From a checkpoint of a small transformer trained on Wikipedia: width 128, some layers without attention.
Each number is 128 + 32 x the weight over its row's rms, rounded and kept within 0 to 255. Layers, rows and columns count from 0. Numbers have three digits each. The size before them is the row's rms in percent of the matrix's.

# layer 6 attention query, 128x128, rms 0.0556, rows 0-10,32-41,64-73,96-105, columns 0-127
082:160177157176145134143121118138150123159094115102210148092096066141114119164116101097120148125139102117196143162126093113126145102171149102121091116172122098126144096087071125097124106147120176076186112091155110105135120192109077132118152144161118115184088209093163133098065126125146188111135121117122110126173175139113144092107138121129055169118133127108172154073144162197093107066171
108:082174186170177137157178170150072154054079127167145101169139053155137158114077124128031117122109128105194170105114178078126097096166173077134086116174152158134094104131122083108116096137146161129105131138190098132124146148156145112104102165107123139141142118099150116147171102106165111139165141149076073101145147117118119108178126132097110188142097137140125169093120138170094127079137
086:099123105141134132193137152111195082180092125120111101114160111135106103150126140141131150153156073029170141103127186169132090188173192144188106144114108127134113154169124117106127080109150078114127160124123148125090104127141114121102173119158155141094130160152215105116151137115091199154132115159119103113137109146094052053161122104129092113042137140094163156102105121103077125128114
110:111106127128157074112201130137133185176152143107083123194190178107105136148128064115139088148080154147047105103137161116126156152176140134117127098173121198107141112143084076114118087125115155188098148125122106125113184087135068117157149076155141114116183100109095122177141130103100180192106090136135151134145110132132124133157183076163089133152107094084150124118081116082154095118096
105:101098111101209054115090088083130121207154179143108126158142158108090107140168130126125165147155146176140114110178104146182163113088104123109121100137078121123129133116097145141100227104146104150129114050121180108110135127118166178118136141144156148145112108171081177119115146095104157133105117179133116116153123109156125162129050120143029076149145131116088117120177085097133100129154
100:131101146123136193121103117158099162135155100145121095159146043118090150136110183130156092142083149142165174134151161086103071110162128156150130065141121139108134127091138142169169117098110180121102117116113086110154106120193134070087108161167146136122139114177172162153159145068152132138121094145116093141150146092074161134116164061140105141092150133101139116052075163245104137106130
099:177173095135132155148111129220125148180101111110140161097164073077073148107152182096124128168112122114215128157138124150128101141099107091115123119161139192154146121088116199146100133124112178141115191132137132102091081155139114128106113080101079150174073103161086139125172111111143113090120137128138143179111199129118072132082090160120170133141130108075159130078068146146092162126103
097:144125126130141097167122112109123138117171066144102089072131124079085102107125125135103096057100163143129170139156138105164125158146086140119131111175111143103110109149116120049178142095102123148143099120111071146164164192176041158147136118161064068152126159145165097136171151113163117143105132138069138108164087133165137111148203108145092038185190138133146109133137137166166120119152
103:080136110078192148172128244182191157104150105099072112169173120136101138121087175134161077082112097141111142137100084155083148100029116088101148133157140109147121174133062110145109118144099141201140140108150139100164096186133132147093128098143127180128144129119072173143133126150148101125135116107142111086118092107111135130128141145132149102091133142103139131108120126090167147192184
091:123107177098147040119106116107087144132154138093132144127103135146125145109128102110118124141107137156100079133137130147180217107117048132172088137139121169052143149136167164107133078169161147193089100108108150151146102114137132127083171140121099130155120166094082112096164097170094103087126189125164119103145063170138108121093136177149107126160065153077201124154096165083176130110135
102:156111122123102131112115095107133124042072156131139128115099139135095149110109183174130093163171135141168125194134105114173165127161114122182111133141133126175109162062169124171079141168157114107084135121113151131126138137149135194156127110172158154099081141152096052140150102124095150079117109113122194127169098111122049155176121119096130059146087188047131139141112082106161140090097
053:167129143200091101123077090140101110130197140115143095099134125148124150156126132137127129174131067113099078129118072113180094140120089137150143156107138116146159141097140176140099164115184144082163113162084154126202155050140108151134113141161128128149103140154170194085103118158054148174147102164109075159152141135184137066078130107111083111162123181122144181133088168167095100098118
057:075080139128161180131192180180134155166114122103101142146139098145128186165105117117101118097112141146167131129064138130097135162197099175060159105096166087091121195124153196131170120112164081150112185147162041098065129170173157091095123132108121105128137117080089141140118138114105097095116090148095126162157106146063148160093114134124102168117100083142120110110176131118143109153136
087:068164154124170150192133180136200089106154161169195103176156102083118160140125146131148119098161139108098192159102103167097135154116111123131120074088089060101096147095114124132173157099165117105164169160145127112087105205114112137094138135075117136165161117078147194114098162135165094164139071112087116123144119146105154156133119152203117131138106121058136123085173147120119101106123
113:165140148167048171120158114122069162124120160100090109144103098182114221100150142128078165133123137108152155168176039135129097076122088084133108171141055138108152155106084116171122121113178156143171187180160140105128083139109137142126131133116108133145079105092089098121127125116111115126128111139084118142112113117105160113155129169214140153170081046148129136135112131114154165085124
088:151159155101108126051158120171090160116119136074098086087054124139119138166172116102149135158108163157166102103169132112141123063121117100127114163202137159118163185156094091161122080181123117178154130131094172129134106119125145150105157083161119141133072128138046093110122144135104126058172137197112138188071129100154149095115097154109056125139098101134125169160118164092111155117145
108:024122111145105027112145117173136120160168138106075118137111156131096134134136131126146034133129095171167129137147122096141178166098167101117093111130146100147141124096144108147164112089126188148128099195133121143168095137103065111101135149082162132126142140111116149189125112156137069116150109128091119157079115172073138160125172128089081182183075143103140146123149104177109114134191
107:076171145156119195148080156143136083170172097106129095091199072104141197164137097148118077122153142134125087137103121138109146167148119135110101043159138108149135113099141166133238123094159157213117117102088127103187157111114141112146151112165147118106099124162152152126110101115120052143132131151126065121136131134123160165075154152153138126085095100165174086080128129109148129155126
099:121103111114088150188118136152131142148132102141118185131191133069141131058096164206104117115105139171089127064094167079131120157142060168131172142112107111190062138111156186134117104095121115157151173169111168118163144164147127132088154054143127096107184141148101136133116147170153134155136073139123117101150054106112128121127128081125134118068121123111148116126085129139166187118049
107:088085184086124097136064142178132115154119114103149099096097149145120085125093103076091099141144176112149120181094201165098151139118098095071145106099133131167148105187149102130094118136153100121111077131096164124101073105080119172117123131123146111149116120175091205199183148136155121078141092194119196129184118133150096093126141166141121149112115104127162141128169070177145117126178
107:167082153110193119176051116071116102111137100163096132131104125149061110156166088166092175131132161177096182157105181164155149116084123176178123139126148165089165144116113158107145138150135076129101167139128146133128096112175158165158129118077130102046133083119132133134096111112184151079094146123116196136127141099148132120102128094118111086125170062102171128124053093132163168140104
061:144170069156196148123095060154126104108108203093148130126198126079104144137102117126175076113155099149167095157102135111127182162129083153142093106118170091097079111115062107132119150084161094135070177099155133106134171126107083152136107193112101170201128124115097176106099142089111142133177120115140150102154110158149131137168128090140100124182160140106115102102192134165090144078110
084:106119135166044141106180154201124181120125086098152121135120095132125148112137141097160120120109175119159137107137157087112067130171089126109079177125137145175102116145134088121107134142129156111084161122100124125082186142107163143173075197140113150098093156145143106146168117082150104120128138189125103093159115135101140102137186158056122208117099121168108103205055152116077090131103
079:099162181164177095214113115147127123061121170119120131157142077077121105115064118159155149108148122043125111052050197133139107152183124125132094120148107095121130186092155152111204160070120140129138147144152128139133103087122113122133121164077129124135106153151133117109117167157169142113150116115146106184114136184091078131122093106180137091094126122103135166145131082143171163079146
100:107105139102085111089148114114119176204200142103134181136105158144129082111155118143079121193138160102155119111146125168128132044103113145119137086144128162135170119151111135116112086184117114150118136051174128126195122137109137098097151115114159097121144123103130095152146122113088190164191130120143158152061074079077126111121081109161049172171078127132132147185120171132142134079120
093:146218129117196040074154140060108158121136158115119107101087160109118101145121127118120132208120172164118082121121105133119132113132136138140119102157115110118163053155138153128128173147150101176167119120117144152130128143124126100199159075104145178118140157102088072062119148094130152092099121083065176123119098090199112168145091124122132118194114148113142141133083106126183082122143
091:120127136177184083135147088162230131125137139062113118135103147139150102168169133159155115111127145122072136154149088122157101146124133080116127137094144085135129090093136152162146089154118159145126119194142079144137116143113150078113099129111181180093168098150130152107141089171143170145116094127136175119142105139124130082124108143055110181084185150034152107121034154141119142175079
114:164124037145083163139129150158081134125114062094103125153165074141134162182125169130097101153134176141148114133145162186181089142157137093100107178145127140110161112122088151104156059109069126095107142160127111119157108124114156185070136127152072056124099113129094114149162088121129096110143163108117123200070185106122128134107134153044136106149119089148128126138151170157144161087174
106:149111155163140131145109177186118153106113121125093144177118132136075108172074125160165144136152102115083117150110129096149135185151089114136138070134157089112086123136118191106176120128147090060164156176125124136085139143197069135137152085109094120176130138157114145128128090111181121091118157133073140141201101109113095198129101095122188089127210159069132100093140085117173094144093
112:067095049113115151150151150149224096144166124134126137145155099136150099144102188131063103165110086145151142112057182138074130149110172138160106154155135130092092138049129176113127161194160096100149084134119083145104099130062165159117162167151139141125143119140134154138091110107129107222134117119138139103124114112109099133134092114175082128125067194067127120155124116128119114137120
097:123095156112100108148142118181181136201096145092118100164129151148124174129222079156116102187120121133060142104110132068059107146101142131169142167119153136203186150127154143114195133129166146130110096077108132084117091098097125100123131095080175142149122102162117082099086097163117081098117093155131088080128145122124086093157108139157126106139159059130142128113143108151193171151137
099:173193106151126135102132127162244139146172116106121163071113141140069104127188184119133127183106144103170157136150073133140073146128133172065108129099156134134108081123087128162176110088150147175130153125106100153072120150093097105164138123179127115151103133091131076117087137053173142120120107148164180077091090132141138134130142114118088095182146147136101133122090149154108068117164
101:147066173164090184168174148115077136117117084094119103137143143149152183191076125097096092037169162143102141101127147167115130155147138161134125107151115128110086152133110107112139178100136137152098110166153118142139132125163129106050058169117077089107141141158122132065148163117120058166148166127114100176126186132091112153080114123137085172102148139088157194153109129069149148141157
112:149063197136078141226090170171143113123098105142147133140180085078172135147062092151166160073143103139098119083084140090120134183158114116166116069101093131116061166133156117098161152136107130128108110143131135150118157149148173145143085170092096120113154106133162125078106176162149113103157121124148146141120168165116122129126116091138098143103214108078094168105162155081145159157090
100:164131113168092120103137096123120169061161122053099123078124127172153128140194141111155130151115096112168151054119129124076104122118086103078211107107127127121147096182149154099148106115163139074089164123100118159129159108118142169136085127196167170191092117101102121126093123112113115106117131166128137131125147076130174124142175119114104039174136158134179139194109185071149130115139
103:115131111135170113032114115119185127120144142107117130110129104057063113182193161104153175165089186139087127088188142121137096112132082150114162113159112136133171058131184108152108117178104134125099172102164117141109138138118103143142150155128157149091145088135085112231106144096112147103124100131120125100176059120155147069128119140162124143172119089183092116089129100155176135158116
103:103105110183164195096099152172201091172112148125070074117175127112094148158093105099134095071105115101093090174116145088172123160135141134143110096117163116052132044068146121118201142112141106121114124077138167149112164136167136135151087134126086173095195137090148169182108123145099167158131129112099088111163102140120133118126179100157105137109142163119147116109123121202166137159116
102:157065099141124169114151216097135160180104129150132130157138153123114144100148119169158154159134106078122108106061150134149104165106108151160088148164156136070108145132145141080161114094140120160152125140158120072138102104132134133098036115034177143152145190150170137112187109142160143162159089141132049095130108051108153106114122139138176101127111148069153094150107087105122127171120
089:073143143164117163171136104229174137189144123083161122091070074136086109126148182193111180132153094123125103131164088110101146105100133117161119098122135148126097171178120158162152097148110126165165065114127085088094051206058136134087116122109123118134095170150119131147147144112153088103127123133133125166139141153078087117148151193128131151097145149094088145128082095160158101153114
098:083140155175171114131157099135168067125150165131132152186108132134134127104158167164102175125110112140153127106098127134114188106120158067117173139114057131128134135135128160153114086121138113111177154105141090075131145172094149186100115123146143145200112134081119095151156134101080113107161113127079163146072123127118158076145073112097120128125188036193112139072154091172156178139055
104:189117142163083119137151162135166079132121144108116121099121110075089093111124051120158128109111116164093121081101126145156209119132115105135136130147135191109098128069162124185137088124160111210189107135142097093139128105151101114126125149058152107088117107170154154110084142176143113140100194148095146110177150140095142162145081065148105196138154148154126106115160121189121167124054
# layer 6 attention key, 32x128, rms 0.056, rows 0-9, columns 0-127
085:147128057137088182131149157134112149105106058119097087118114117143144160078118116179142091165114145125162131097119174111061139122201153171103117146147182143076154157121112158122184136101107149095135153159134127146117104149134150086093107106166092101110109119096161128148128171148147117123146175113085079203092134090094150056128180091106176114035087161145123169151139152145061142138149
090:129158134071080162160121160121105100071144153197152131121112127185150122140090130142172139082133095181136081136122053105150167101128076155168163086140092089119133130090113171099080116136105100099149113087124109144076096143136135162093197119193121136148211166171107147091109124171136119143098155108126131120125140119139087116098098123170155080161195111106180089160176178148108175097139
100:123130124159140202125122084198135089099105089124197115153115111120113188127099080181169071139086178160108092164091110090139142096112086095183128084160172175132128162122102131107145080138079137118108124109103119148133098165144130161083161140085067123163187099135143134184183150150086094134172157118081097122086144122108145131097195148101191164101138079085114118123141127159106111139141
098:139132213111100155103156142129107123096105139129104113115112064124103152134176118146121153142113161179164068112141084090180139158112166117138138137150095121127148093125121128098064145163103103090110135105100097166106110185131175195090085173167095091110157086148101111076099107126140153080129181135089110184042123127080124102129166129113083143147099115181093173177190176143140170143159
089:124103123113076097102159168104052088144104152125134086098106162118150065136145153127074100141163191184176113143158156151081126129111134159127128187106112103103098099170121143083151111160118088151119198115176086190133173165100139067191105150162085143115104165137064110081104138112089149100135135095147121128125095120141139112152110127190130098156118120182162175168163162116118076147075
096:125173104127062131082161157137082123169082119154115143162121137145078133180091121094107114110055156148105120141067092187160123131099145103111133189080117129192125128144087119153162108161115074093163107138157139137095142156112128161157107148067167133206091146134101099154138141145133064168155140177162104079156102177137127197119063161122101144166135117146153127163153056104094119136111
101:099111095150132077142133185100142132095168148103207118157119165134120110083146098135227122116099125137097090076144058096165122140172134177184103107168104087140113136184080111104079183078179154100142159109101151112144139146076135164116091195093153113117118156121167116060084115116167126111174136113115119116149093160092104138132116095176127132096130138133180165184121143078142109135117
106:090076171164153165158145133167155121114120184073144088173169103072141152146136099152152145127115087130150102162125142154071123099148133068136105087066183091117118127124202197141202057127166148146147081147131102148113091123094158124106142117098140132134137081114142133155113129117144082153092142171143115181092140114078112137108172131105091160058096131097171149127146064175108122129185
102:122182115170144164130097179141096090211120114172106096094077170136116093164124097053156085105142078094157133129129148102121111175127111154127124142115090085162072088115164126127204087110178140129121200108082141072123135137158107142136130073088124084116179108119173148145128100106144146137075171158095104172144155107135125156152100176132124168141056154143171112141105125183170104110144
090:096141103178098201117085116077135081129128135113089106190071125179114082140102169120103158116125092123133123144181113135117061114194170125153121104128103136176116119129105117095175097083126080055096082120114147112209099098133116116116194123139154143118094090160100118120116185123115154201141104115096176129117157096129070111134157082130154123117142158125137163117214148157096160134158